config.toml
vocab_size = 2397
qk_norm = false
parallel_block = true
optimizer = "muon_variant"
schedule = "cos"
Each number is 500 + 40 x the weight over its row's rms, rounded and kept within 0 to 999. Layers, rows and columns count from 0. Numbers have three digits each. The size before them is the row's rms in percent of the matrix's.

# v: layer 5 attention value, 256x256, rms 0.0627, rows 68-80, columns 0-255
# o: layer 5 attention output (transposed), 256x256, rms 0.207, rows 68-79, columns 0-255
v68 112:532527591470516481421526452388440533493496563501465461534482490500464549469487515489428525526448490440509514469486524502517490495474518514493523469453526502528483480511479472508518556480481489455443497509540427510484471524503453492490547540533492473449463543486487465518559441519477433556509508557513552550501490488560452470517439544527580504471462430479474522490562456525586435587569438551612524513481474460562499580415489500451545512481483444501558513445504517523443524493518568496485525549529491518551502518489524470527539482419527528497543535540460569529495465477544481477541496413481477511446521506531483498512491519490562579489432495462536426500433492484529527508516456538527533541528491424515539665513466473489487539472514513574518520555568552456526468504544470
o68 107:498392458485506495534551501610577522463440506580578490506452508525494531540496513482564501519468517482514472529529559495468521457545536496529410540548488510460510542559508517491453432519508538546492460455504550479505508559514495508474483496557570466534493546462467493528444535544511432546509497478479437531534455543453478534492481499508436409488507459528465473506458516552455552454360546518504520492492510455499483459513516448568469390519554501570479461551524485539487489538480476520463568524462455436485460451518486488433457466574453538518486524576524416551522483493507483528512461513522548487517512421467528489553460564466520477529610533493493497544494503448485524554512521447498504517546488450453447459458533524561503524481514542434470573484462449573528540525485508
v69 111:545465522469482518503504500508458506507457472492476500500531514576479451495590425507504528514522524502505522490474496542495442480444543525507492487486458489488509567494532534560511518513409512593479472470500550492541551451495422529559484467542499528469465548469523526583485517485510540499525516433453476422387476436549474498503399455531538512566553427510483478578454496457527506446495561506469565480525539473462510490523489470498476472509488530540517560577565449537474505568538607431452498535472445435437503509501496491507540478471456478521545478562474484540430505506440552476500473535470408455510476552551562516568534519503462442451437473438524492480548465491474487577505516547514575539504447490506550559560479593575455537515514507520537496517493481529466549548461521
o69 103:496508457532588439448489455486502493541487475481503543516483522498515529528479530496500524464437480523471460471466457499485552513537484496556457520512523471436455469515484497490456467491499499451496486535469537430490419522510546419472504513468486484462503510569512472490486516511457484460526516525556565557581517568496481424473581508471457505453514470519583545505518513523503469535530494487431455502504471575473528508498587528488514514475516480404413460480500520605502466517487419491504550581492534477512572562487601511492525508508465492461484490515462489485484501545533525626447530494554507592553535476498543459477497495505510479507396463609446524514475549482541481454605460515457559521536539472527531557417551501410584530508435512487465487575473475511524505522524529
v70 109:526520422505510448502527445535490483552472437504511548556463438481403515516497580507489602486491468473524575505524468517471483482524523464485546506542458436481518495548451595509501452509447459514436451502572481581505561574465486466473520482456490497488544497468446480467545523487472514460490455489483441549507510477527443506475509492491507559482504558454537465506557487527441543512530610455498435429491494541572501532453486507523554433523474488515475537525541541495450479498465473477500570579533488503564543479468461479427450469512504472534450433515578516513454550474565484445519451481575550480524477477519434482566572458531513545495552514505509541488466446487515436527546506554518576517466437516450539450501507439607445484473492425494467488496548518507474528535442479
o70 108:523480568523521522559406535411526498449554606516546536484525542489562529463523447525474504483424556522483430524425523485522528521484482444550503504414520557525512508452528445470469529472511586510523532531514501524505458479471535532454500540517526496484504471495569513542506473474499471483521499411497490512490501443519503539494486525499496500542537487486364607524543564497503494544413476499523523604521432435471441491504525541520427516457565490466527501460511511586491463504492543535587464535542491470496484521522496528491436491502536493475570528530457559433489438490493501548555562504485495486511440461459502489449546532552489456543544475528479498443444506495510518489554536452498474525450523476545428540548556484459474427551525491524533423534452570449528434488471524
v71 101:516518513483555496441502508544478506440459474523464484425513504514548550481560539516493623471526451486553502481557452453551534471486518436508615478535534459460505546555507478518507511542555454421512537503487506479446542532551479498572401401449500516494476481514464439606493482541516497488494460401480467457547445453533450456500522526544449489419490479555522499484433456527479562484489626485498497489558448533535533489484535448493542470448479473515443516541545573552535488503585509448472471451483479495523477564582508505434501523501488496488499492556520554479520485450586515533456496501527535492499449523534603426468537497477516508533539502497497508523418470551468516520487470454436485555528513523533467511564482538569509542507496475502485518547488515465539485510522515
o71 094:489474496504560529466521442478538449558503494472480496523532430530451522482484428469527445487505613497474476533426591506500446470449461537493562509480512512557457513407478540523494508549509482550513482470480505550545449500488499503510509448480500453537522544500515439458660502469541521470515541483468541476489571533526480511510522492457395502570527554486491467565526578515473430478513489473536468481509469542471460518538532529485507504502473608417470446544537460561536443437450500514485509552514480541480485476535448507514435500512468488538546538553481445512448542474474427533503463515496459481562519467491499547503464464547487493529518443512477555469539459532517557491506427567516481478466456466525429447462471502404412449584432513498556549486460509524484536495521467
v72 105:452551525492466484490536485526445465452474578495558483440461454494484471548544501467526447555510515442448511543459591493532651518478517529464462482478487520479596468452542444530531470449507490512490510461430458461490419519455521516491422451527430492386530498486435556510518528486470465503525462573549491474498421466456497503488475469492502509502514481522526566514525520469512538481524467499452501491439511489549499505456542515497521481507453490589516478459542484435498512486498593459498461549531497499553421442510527494435531572483459515513526540578537528475474552460518459505487540494482533521517502389493469512445543496462495437475409438458525492540462539460474495464461511454456510498533528485426482496559560547516497521478494550580442523496514523454495468411417487
o72 100:477446458516503495431446566549504477496471467481498552526539451462530554459471520536491473461503431465503477489548499481526435518541495523468426480558479480516488510556516439492514528462458511467529490460517503540531516480523503558502495521453491566615492482416465416487485511519521495469454481519457493500532453508513455471549510441506531477606498493531455495512498521585469486542485508520581550504470494525465473491523497494496513426479529547432477561513496548567453484490495409484560489535474480486480494451499454486451456416520461490445540503505510524514554478514565509548532467488513493509528501538534537461506469541528464511460517511538493493486543443463606590591513460498506552513455489523417550539488515467572433620452473607551605569454549460526529521556565484
v73 104:495543470449468509451508515492486495481559494473473517446491454399489528476464474533466520563476429604533560546407485512472461552595507506529542547496457518524491516463546538454400494607522489573502493567465472487497518528471544468509522497468454524543518554482526491500458462525521511447483523508470481519520465459543507544538499502447558417433438477506471520496495484518536539540418471512536507480552435536457482525515618479489553464526491519459488500456484523485528535522517443530549509528597489477477485529535494520447507516483525470559517511468485496564509561426507392562426443492498496486499510482497598481556456492472474488479446515516510520558491474548468446423441460502523488526525519494531441593473538470508501475536492625482573521495431516448488514527532499
o73 104:563511521458489491556499464519527473497505525503453479514474539514520519434512568434478448429558494433429424485518584483496480529422583578497585489524475509433520473519446563492533527473542509465474509450493502489483511510480520480491473488497469531524475481486493547523506472554478499571458508505483477480495538537529503464474589452536516466519529494439468495509451517449519510431577503510466466518498453469504519503482451492535518517494566526465502485599534533506494387470488559459505489485539515451546570493503491435500512554456477505498528545467413449492548550517462553418487523501535488493481547501467461540511457505613503572511515483512527419513385474519550543567500455458496481444392461466481455441510413563432453438487442467487496488574541510510518472514442466
v74 105:504527468556492506444415470484568516565502462478501593485451567461513471529495477506481523493545505518500487485511485509539532482520524541541499514493442495445486546532441546461481465407449486494519492477558564513506505529442489430451500483516498458540448489539469438550453539488547559560506482508463498489487552464491502488502539480551459465467435469549537459471546524457559522490439428476452498562448488451535492507512586478451537531519536476514420491458443474445547502555449513424437551548441502488502489525452493476557465557523512485510487496505472518411511491540529528476513455545525525472511476437500581513495522485570495557505495514550464534465527548500447468569482512539567401562568661455500511516511473406490435497530503496518427532445518442477557516508530536
o74 102:490479568465569487535587460540491444487461477446519413536512489552576476501503485477489511537486449491501490551516472526468411479512437509438617436475541475531520497466553524486500552507538486458494542492532504580448503448533520442506519515542530520504582502528475514534516440504472500476559494431498543535487469510466522474488509559549496550505504507483488458570493460511431424492541508535493504417531446480445510487516405486509484483519459457520476578462449470428438434472551486560558483416531503583499501480494535548501561425469470563522466492528556440466481481490530534536528548448499482470495477552516439522446567443417470520558542461470490460525433498448534539510528528462454489503511435530482466554515547513430502476566431491501533452563504499562474557469490507
v75 109:516483518520516523563473539587450515574498459524533512547443455521485466483469529521528503553460487524436488417493499539467597585403479469480445567463518500481488558418523477537518548517504468473394457533538513520509491546504445477446497549453404493508428438511573473492523455547560502530574457455386444492538514456461582454492447486515513577466521411518538516566526547473540486477516469541483467480520468456538498468528460467500540430495491580511515515513563505453487523486477547476538543496522474516516547506493529448469513565551480479507437503487501509511484493498520514546436480524457541458486534512512505465537542494484547456527493532452478543495537512517506475484527528500483521449521563436505473463555409500495512455487572406535529501533510544594534469563478549
o75 100:427542474463532463501519457507565472524574522515449527498518484480519538495524464518476542536506500449505562539506466418488512430550508517463489381507455526517471469485559550555495474463558559493483494521477530432522445467521464581473535446484536514466506508533542525483576559464498520428477544552503561434528446565486488534519471491399470527508407536529436501462460430532489524479511545498486463560493510505458447476496452510547467459447488418464519512516414545518527453570492449409507498409540561440495445545458572503534497505492472480455507523491447508531518389503480465498498445449557510482431499485464477529524528465444469472454506447552463476496502425514454539449568534511508501488470547543470544532534565505494478517492530553505516505521397543451495487501493464
v76 102:486457509472460503575479474516549512548491547414493534562465488526515539477506490495463548499471438545459580590531525499476506493432484527509538450473467545437501545517522486511520545525489498444533477488508447565472447550510583447544526568550526493496530470500555562498441460468454541453522425504541536533456431444449542531462471538479565410513496548504500508471513540453530534499454423523581515482545550453585507467462494511441534481446460468527461463522522479498497553518534508482532414429537385562489440503479536519490572445470536489502503487508518503512520463479460469556470609492531520486638541472532502546459475553524443521461438549503477475484429496498508541485504487491561520471523492490484463581478501455519544529482479566452476474547460496535481518536456506
o76 095:550484492534513590503547495535515500483478466490561496498513551509513501501449517556492464529541523501450433426537397472460569531453554510510446510506473493589524403496529504529450440537473482520464450477537479516494547509533467515469468470508494590541428518517466455541445522486518476492511482536525521568557475555512499514534483492553520488544470534499464528535492469463449491466456553566486448473470512424445554463549497518462538458476509496521507521470482554517506424473549505411494522488506522500467597514571423402452514547509516583487507548464520492495490526482489533447470436544465419458428448466493585410526488457519491545557549465554566493576465557481492465540503474548513491514449502465449498434490561533546490497475544492446546586490433512513537444519524476
v77 102:521458537503504517519485525572459496526521506454491475529476577440558502498453498429492478516522549461494510528423471535461492535438510487476525468470572512499476433465456507452545521517389477537431549401462467472396469523425515523499536491485507462477493513554483519486483492445503513467507494540529515462513447520507515450501522479508441550561481510463493528528517570582522541497518532505528522462526540539497458478513457432529498506502447552542496458478447392462491414538508477448455490513562477560442478527458501530479501483501531484463520484563566497456446509458485476468479479540412530510534502521510496502500491610541430496490550490431456545438450550480477511476513566519509545602523530496487487542505472404515563415565496493530481478571510382482499427551452502
o77 100:468512482512548522485536524408528522472539509459543515599428444567499513498541542546506490433424498533526510478484529512567492517449520490474401539541520506508559558471498479528515498466550552488535566495517512453594537495546484487483424471539528501447562473584488472528523486500531505428457461491512499510512453487502449548484522578516484511507519470505515531544502438532482462476462487573548511501439519481481494440475498537481529415440557469515477536498538574488455535469463561631540527468459484547514547512503497505567502460432459524512448484459471580480451514506457446474478455453497479471425490470562513473418482502433552513473573550500556507554551544575521469546559465519460577526532517453526538566497580552500498547476424514517492531502474522500524513457485453
v78 104:484449480399494509545569477442562553576444433532496485516503504528530442530501481462449542466525517490417502525480483517558488496511535512483540510483477522521461523467496520560561521533428456534457477475479421526503453539431491473480472507536510422528510510510545523516480604551436448484525513462434447534566485484470532455505566505462482519455493478532527528456486532504507458518571536493488512481486505513442488526495512524460580399511404453494547429497547495465588440486496611457527512529540519505537528539508515558545507531475510504527457473473511499440496484560531504524491490522546478458536485435509471567476510493458512498512584540466529438496501508451492441419492473569433523620457503474421485458472485432489455495479523543495513482435498476614480476512444494
o78 099:453481545518447497495467512518487504543423508465489477499491445506493453470555476540502430522491452466543476510554546519446526522469602447452497422485527522544501464536476487495506449516540549506472565516521544490553488571504474567431585459490485561517590467550526439547468409486538558451511475521570545504474499474530474557485506460472481590550456489471523437522531489508394476461491440584482516456488460504478430466506531480487515465447553479543508512461420622561475567549507453550525504497484512539436530473452487489471523513491488517431537520535394476486554539524467456521463459493538552538523517475506503463506526528491507480541463462498451569531441478573491516515524498511490464557473493445535499465541635485488518515546487579479480508520454526486519472484551503
v79 112:490496488512532501467480470508445479495560488445447488517396491466520502561437488567541520518471526423508510458497479523529407525510514552498606475511498468558452413444492465501509492547528552558513537525564570491508485498452503475510549534484571516527542486479533562466492499405517459494456474424478562479510559461437446511506525493463489560481468512506552532419524467454450520566414485522487507583514546462590539525595464550515525516495528517537463485439470528502551493494481490448525527513481579530452476442458458519511546458469490506473434421470445486468537536557519529500498518444515503476549513437485555522444412495484462513513431492518455480478458547521501596555464531450498504501497503483489417539523507458476510489536469494544430493567522449507412526456476484
o79 110:502458527524530499576518491523548504545451430575572440482579539491553493506481486481499503427560539538503492497483484460527507497518479563526539513474538631521496485529413490521519477576524528486528515450542499532460547501494543475488437454578549466491496563509422505497508440522498537505484476489509497534514519464501533459418534472540534560570547496406517488480497501488535448454527509528500527538432455455523525384398493493430519500486510479555567571518434463410455565500549453493448500520435456488542535504528472487505524478515503516530470512550486531520531520473524517527481473430538466539362505561502492481566449529437486429541593507527522506521549456498479476518551483536532519484445516505481523505515506430459481463523470463486532525422505505520521456533545449
v80 107:469467446477513564514496533461556482486528456483483489436436533512517514529417525522531503486491491569525525550485556547495442557628479505573502415478516469465455488442428436516532534499545516531517462455464481456563420475504473501474518499552457510533529517516509462552503556480531546470493523485463539498474462526495583557491497544494482502453478482495533470474472487474481537509507515533458528544471454547488478462445539514533468517441556551459486550461586498464499492446538448491529525536427521539435551456507463579486525443501525473498486501467565477509444525446497540459493499492539443578470473510455549524518408523507445529473500533582485428449451485448457528566576525510503539474514529506470432508528404489486505569536470576502557488578548446521606521472548537